Weights of a small GPT-style language model, trained from scratch on English Wikipedia.
Size: width 128, 2 heads of 64, MLP 512 GELU, vocabulary 512, 5.08M parameters.
Architecture: LayerNorm before each block, rotary positions, untied embeddings, attention and MLP in parallel.
Training: 188M tokens, 11469 steps.
Each number is 500 + 40 x the weight over its row's rms, rounded and kept within 0 to 999. Layers, rows and columns count from 0. Numbers have three digits each. The size before them is the row's rms in percent of the matrix's.

# o: layer 21 attention output (transposed), 128x128, rms 0.0941, rows 71-95, columns 0-127
# v: layer 21 attention value, 128x128, rms 0.0978, rows 72-95, columns 0-127
o71 104:459467460513550516504460467561448493495496461524442538544503510531478473576498534502491530461478449457507540561489508493485538519512459523553514486537548498483489469496439565487491535450466492491544484515495503494486489521447493466570535563512546536479488559542446489524539458479454531527495516488481525563410509448484591414540436503442459507478483538521601532420441583409556543428462
v72 109:540432488497456504511499509537471498468462478481436487484517533470503498507527549545571477457508499476546493607507526441529446576501550518476538494538475449493446526477464437520526446486509424484554470477449555514522511517602560427456425533494481550492459521509526547519534498526407457486460503531535531443479455516479532534555481492510510533527514501564486424540509573393485552489444
o72 112:531528554539487465401477526430498454540505463486502486520517513494547472512529505518459450565432520562507514500527425513506532509533463509549466488451516539594488484534587564463494460468509546522501538497491470519539454462420503512517470509491563490473508475452443461467496502416538529482567517526499449523551548461570489478531530494515460463538583500433360563465494496530508478466533
v73 111:521431464545433510419527503507477468517465453540518520459494515475455479425471555538465454530524479476474526479484442456516477511550458523460547559504448514530480561475567495465559441548489480587526490524480490505455491543487489509524508475450532471511490536500536448488574519432455547462415410454493498464441533523537587524516496508493535416514546551456500482507435446556474511486594
o73 108:491476485462509489490546526444536584506509563497451558547500429482490554508519485543495519451539534502405497510505517489480525515405495440610379479469558494539474476522491552500490576463474517444487504479480465551506504516524532453534453552545505503494457467499463496502469495552495489542585565488511503558544499507495474468424480456521545494442481437519395566512523529547495500493442
v74 098:551453523551485543501398533517495423408551455461516555508491506470558455477497511518489470468486497455554452473562468435572485531508486458508503494457483518504587459508454547545399523468461498473489489509570398531498470531468472499514445508464500506482583460534503425468617533523474552484524461461497504491443515560528515480545549542521487527486498537502497472485477525500525518517581
o74 093:463543522488512504571478476493518562479458536553481479502523523503471535563496515532515555565444505478580496466538528506465514493404524522471472562512518466515460498460504479505492572549503488480406511488483513460492537507489600429456518556528565513456434561462512488455472502483525469471469544489505474503461450450505460600483443426437571501503517467501473516469399508549527412553480
v75 111:561415507547478499518542522512533506437538456537460481549505506555511435507571552494460498509483527540547396442565455649458471503528459525466497472474489556517491500501477505513494459478434522476533466514492583469494468552451487492500467478549514468526503531480514589514501430460524515469529503519502564468503493480555572465502521534548517493465562579497467461488513461606506482507467
o75 106:456573547492526480492569486523465526521524470477524540474456448572530585446421443504546463516493502497463497547486606402501476510533553496527526581467503481463482462439527544454455524481519473459465500506559438520499472442518462455464524564485476502477479499471492413531464577548572448482457562542593443497539483518529571450505471464465494529510464509522490495499523490503509488489547
v76 112:519509500605388495476474413529448496501480523527484426559519451563521472493557503501501541444482498536425536480473507457554577523522554441514409499465515526497500465475469534475516549562430538501492500534580467453508460438473433527513502456480500502532451479501593518503553462483510473485481494506517507463593520507488522539462447443522499524430493491484568510427502448473490534478501
o76 115:473508492439550592496476571539451465488514475501576497474523481415498507522502496449567507548588493467515496496478499542506463471514477506498462551401514436520472440515498412511538510550499463456468505479546488374535515559510522490437486472541484474473626513438473529520496569532539488456530520477466511463491491436506474491511512585467519516486482548506495509522508456513455489571439
v77 109:599449563494426471506550485461533564506539511578498479430517463560502503504530406517501456465443497514502558503504447480432481477537517510523475503543547483514435478436480517450495490536528476458566486470528474480472511452492479481553456469460427523539549504535499472492431530478538489503452598488471475600514497545461481436533545508553502535500526479522494534520509473485581424522586
o77 112:460487455532508463467461528507485526440491540437511476513563520454442520518471519461539540518506545413522458568557524484550479443516492499474444486481443512492527509539532529521515528468451488495423512577403499535513470557536463385427584495521492522500517506565484544478538496482515575502471484451542508557543521549520526475514496483390464450569504528520514430442514547507460535468512
v78 116:553537468491452493514538544548522530561514566645525514583499489482517465513482481494528458504596475553531523572501466526503517590520507519462504508536411500519495474507443490471464543497484446494445545517493472484563523527472489483508495492384490450525529508501414560477459515507486458492441494488534547584521517453488454517504537536521452460506485455486516485516463490392458458543486
o78 120:471499509581579509451509559493409542523459429408452532429508464512524497488498531531441529512500466472534480478472443489479533494527423421443448513452531457513535472460501429540541514553516511527543512519472529490531505580577457500530554505560508541563484437504554460535499464509471533483568525486505434483528534520484515429534495466503480510476564480476467478401572522531524534500485
v79 119:504539449475531521539500445511491470496506477542559467486500552392495503506509430443477482616514477491419567507486428425483497518509537520496430467529513576510511575458493487445547525530459486500483457544507479509445553521402455501462550549531471488514489519513405479416507511492453517456503428486527546554498529522529484487510456455566491524458547546544485477484535496543452545540479
o79 123:493485455469501554471459509496470515485504508512524502528468436562465519514465499503466452468477575511434469470471565476519497524479436458499508524537451553465470544545454407516526552536474412550494527439541507486534438537563517520504503482541469487590500480517551452528529454499510505498596548498509412513482475513501459527459499531385576522537484446449459586530476537473562552461507
v80 118:445514455512539491519505475491506411462468500557491465500493492479473501523539581531594515486470443473489542513538506457545474530512437464505512608523496505504419474554476541506510533473585549427561445506513562495539517469567511496488560449434448418485444537470436533550440509491473450465500510488513484565500489467587485433482470548497472521503532538529500536528513434585507512506506
o80 118:504502519455486522438563533524487500508489532503520600544431537500547544484553398455443487515513495448449409508489533497537524514574560514434604437497515523460505444477531457446513517524487514422519565483466486506537487514499527505459454467533445518429500461491508508537512427498493507494448508522511497499528552510479503594490608480515533415533506508450473481467522509482568519519442
v81 118:513516482611568441558504500511557456525500562522437453485449491489455439480485507470498498537564494511516397494553452544558510516566464559533410492497471524511535477511577528477505538505510497487497506442505449536519496468487538537484559515493498519516561458463435538477411560493573533538469467473567508494571514491530513479455525521447516531476504471549532478517508572416576466481491
o81 121:502558435471520448469414473458523531570499484465509495454483478541577531519466532465512577569503470477525537572486520513489562457497545475502586499508516536460490472490510471553544400499459516557466489495521516473463552498594441537585467505517503495476456447454568488521577457530483480496516539511411493536476475502493461483549501546486453457457461455505571481420496504509434519535483
v82 110:511417502563500540411502491540518453589453488496463403518459500501415469556497495548412574504501492497445432540534549513439498505524511469510503450505526485505486452522478502495457490485532452464515463534533488479483471496503541515543523463474452509546496516583470487530509506589525534488558504465456541503463551522460491572559505529476448444474574407507473557529489563481439547456494
o82 119:533541477563554479550452593460467560518543528467452552459488537520533522498501507479560438519514457548521514496530438524510477471470470435505472456505481476621472550463543465498488464469518535482454505535516433444479553533537517531458481544523476529434516481448526503501486486427472442545420475505513517567482506584466481470469437465473601495545529537459502564485429512496549492450511
v83 114:479498479439516547505491547513496541513506562480462456510498532477489464449522441493518531477532524573520559456478469420480529521507463480529558493417470480497467477490527468447506492539577401545516544582510501453497439479483511466531492476535563411511554540439587458456558541560471467460514548501503546494534472597511486495472511518526451444519456474458494484507503464598584464500481
o83 118:501509482570514502471560489503467466431518504551483549403533487491445543405490578499461528482537509479449415533505527588527493612515537536479470522491535506476521510551488543528449578475467614478507522477516546503494558497486508498474509513444513488537515439582476505522475473433494496470512507525454483457527433491443551446457428530444541467428538501509512496484507501452446515509515
v84 112:464498500508442548474528498539448435513557509495512520462450472562497513423550479499554505517450516484499428538515495404605531459569557535485409564513459490504491472548524520578512498423542530497448494519522405493450559504441503453516561488455536583548506541482508494513493479546535508543494499499498433433515540517484457506496568486531523470464474536510501542452505547465517577499472
o84 115:455545510494549537533432503518516481480523464506480503596530525479521474570506483514480512530480484492549552583532457530515553516526452518552536469492530509428483527446494532461488529535508523527489497507424498435502498435547562560528466515630505466500486496448529484566500486426454556520467519506472531460456465451515430560467465489423454559446467502529517455509481443508405448557463
v85 111:385487533445495534535547525462514472441391467522518510437505515445528423523475517512494464443577505486475537493551433482485511428513512477459519502495543499516474474546542422539499459551542530441525544521520551481460451518468534540524497462482503467471532523436462508630475500535520469516483461519476463561505472546455506420490470500459489528518508507560499499488511525514613563525535
o85 113:489529478501409521462515433531495448468528526449492460446483507534514619492518413538456495437489486473504443529469507520477508540508530572528501482507457552517440522507449607465511466503430501482539477556522469554579573472503494488427513494510451497495450532562509545497588438489547528501448519433450556475540544549505490528482528583473501487492530473513465511466494489581507477465480
v86 116:543442519532523493495555523555514486504497494492467533545491540544578548471441532489412534486503511504533531514501465529443530541487515460494452455498432465489473515497563509484460493560450506448492534416506550468509526544433494421489527441510527583485582470561467474556467476509481504531497463450504532427568411515570435481501524543477573508510468539511460537566545568469468474438501
o86 121:471584517565472500485517477466449502465538535510520503509491559526523453488476564551572444493511496513503479476553547456521509493501466491534473491506544536462500499524448482507528420477515449464480385560524503537539532508477461468520449529514520437511491559437500454481541496545566486475551496570514469512458526503454496487500409412528409519521587482445618495501502536563430494496514
v87 112:494477405403567481537496534515512522514508482488539535500472386507557494413486536480535554531432535475541505543493504468472434534497510482494535498437547579489473534526461455542419510444494475513519525554537584477512500518496523451507494501504572511508592481505482583474544458474531468496552532512474558487459502509443502444536501466518439479502566492569483543521440451478427489506526
o87 112:495513633647520502537503558533497510514493492450487552511536523489429481490402535558450493532498555495519492535500552523455587494514493487451500494548488476502534492451475480492453471493545447508491503445506460533502494482519480444455522459440431534515465565480494500494428466467532474483483470549474518463533525493588541499453454539524587483478464524520439509494516533422454462470550
v88 113:454513529504407559410467511525515504495531478550495501562501583470514509482490498508526456434509478475484566520593562476461557471488483492501440544507496546518526541521505555522550500437559492443529493535437559491479462506524535496536493398487410493538499485475459564430515414461500449501543487524541558473503475466426484534531523503498493570572467500520499461447570482530489556478504
o88 113:533471512499529523507568527486495463471535469478524467443475547483576471532561523558483546516491447507462444465390488499567484586540432515513554473524485558501496505560514498447492507542499468533501526498483520457495505515486440523499492524474435544442465493564493397525472565510563484492466528520403443496511569486514531537518506439419487452510538557503504558551491419487535427484458
v89 108:504520480515528495410546474532449581532511505438532482505517455440443505415601450550460520556501481478484539491520557492553585530458516502493430505479503524509480512473501454447444444525550498446536443541506470491585509476500535508440541482603435524577483523510545470506510526518458475479527504479565527529493429493510541490454451543504542495542468483565460521558511532574514467493471
o89 106:538504444602476474550513445444463409464538522588481600501544481461530522497483520415507507536547562487455476570448451434488422496546528471502482455551462501567508527538496470512492476529461458506477490477492538458450451461493526555517403514421534511507553481500482462533494493493556477470557496547500468502537498513513454535458550516485493558521545536433492518453495480517490564536555
v90 116:503445510501465504472471508492506582516478545543507444511537478426525585512492480467528484476483538537442410468535501480496570510509506465575436480488511511503526439469521432468566483504495547465472519527450551510488523461505505476499585511533485507529479461520506589478522495481524512523563409464451549457545494509536533472466535482566394447529492470524545539471487497411551467482380
o90 123:505514493502560540515489524443506485553511443493506515520522456522511479507494565474453509503472519476594527618465542498462475541602440543452572535530478458550483465524410469542504494418465481496550448474530466395448497516465479487431495521483498513532545482489525473501519540505489489533479518555537499539461532494489502444616474528464521455395483479465471524504585457479491485485527
v91 119:525544498570520594518548538503511517495512456476464518490462542543464447464463455527445566535461499436461510429507505474500505502507489512509520473473471515495579608423467452476505488535496539497447461562508478512491417477512555506524493550456472555532563465516516538517415469572473480532454468430459454480507400496576474560567492518522506530485520562457494556466501481517448507495439
o91 120:528493542442503383466452478476470508537539553521469461534494457471521522567507502489521502455551527558541436489563527515489492499432490452522473497536525490461525486517545444481478526494529441549547469453432520463473526464493465561465482554476500477415484547508589453495571576444468430494567464550534476501519468500470571507441438524457543544504562499510550482554463505589491487490519
v92 114:484473441557444412519463534508513523423520534558471457510509518486543504377513489556558486518451503553544451455529455530480521510494467489503545560502478497476454416493453503502515526450547522494448539543462551505519512505493508490494558511533515516537488509535499498507486506581550445519458437490471557499516484461536394472552555561451525532537500556449496544511586434495461525519592
o92 111:556542536588541569503557494502471450551527507481497498517474484532487479592458576464446476506513433480454505492506520505480515522557541500512502520501449507418513515450548475446584530429466476389519500513449532514509474458517508513520541521537485481498568446535490495509503512499504510485495499547525504507501495484481612555518426401494452440418472455524534477485507507553530423531421
v93 115:519518487468516559546492485427487552481478531516519512500538467491543506447539335542496548461546510466450487481466500490514490545523566501492467477527514474502478567540483464511446474532529457511523501497492541528533487492516513561459517562478617519518525407550559484473490491532496492513490455481504470511500508540562502437568450537449433545552515534576482494416531471396473497495546
o93 118:492424551535468475411541495489517447566520530477444488509548474429466517490477630487495521521513489557569464562561514474418508489512470540492493501547450502525490540467487473468519483517454477551451463549485512442439458555500531427552505440505485488525475562526481508502537514462561512442540418460499557448537506453532479502489523546468541485448528458424526569528535501556551495506504
v94 114:536476569437428482563477535478456581526478508466525497540478581446510567411440492540492497554434483537502416526488417539530559466456439526494513461473488503502517506545497514530532478459481548513520463524435498552579464492545522550528513460463483500520575498523595437548457444548496495468525500426484510498491437484487500523558526479522489490457469570476502526539515504498516413476518
o94 116:442491458546524475502473499445513456553532507523418511549478500502515459512576494442536568413502536468553547477501536502529522525496585528497424511570480503466489478470462450509497443462514504489489484488506528517477458485421516508463503605472553524529463463506473538505515623435524516554497541558533570514495516441486526462483382443462464528475477529529543444544488482494561488504469
v95 110:515462439529561557517519527448527481532472493538429536473519485451451511564602421484528488488421560558516516515501489549554577586482451575522445494427552475500458556489476465513510473456477539443527475511458517482490505517490477500485514440473534440502480498493462507542557481522534467478576456535462499490486480470429452498579503527455534421512526514544436466479528431515429490496492
o95 116:499441542524502484540519464552529442500517478456577566469520537486534540439509559498429454533514468591491454510536535432469490482546504483482528520592506503474520394529512474481492490508451533514496503534574500529518414461539520514450480591538427490500489435524496469459416528461463550458420475517540558533481516529549517484470508460480500584463471506454441528493555535500537476481477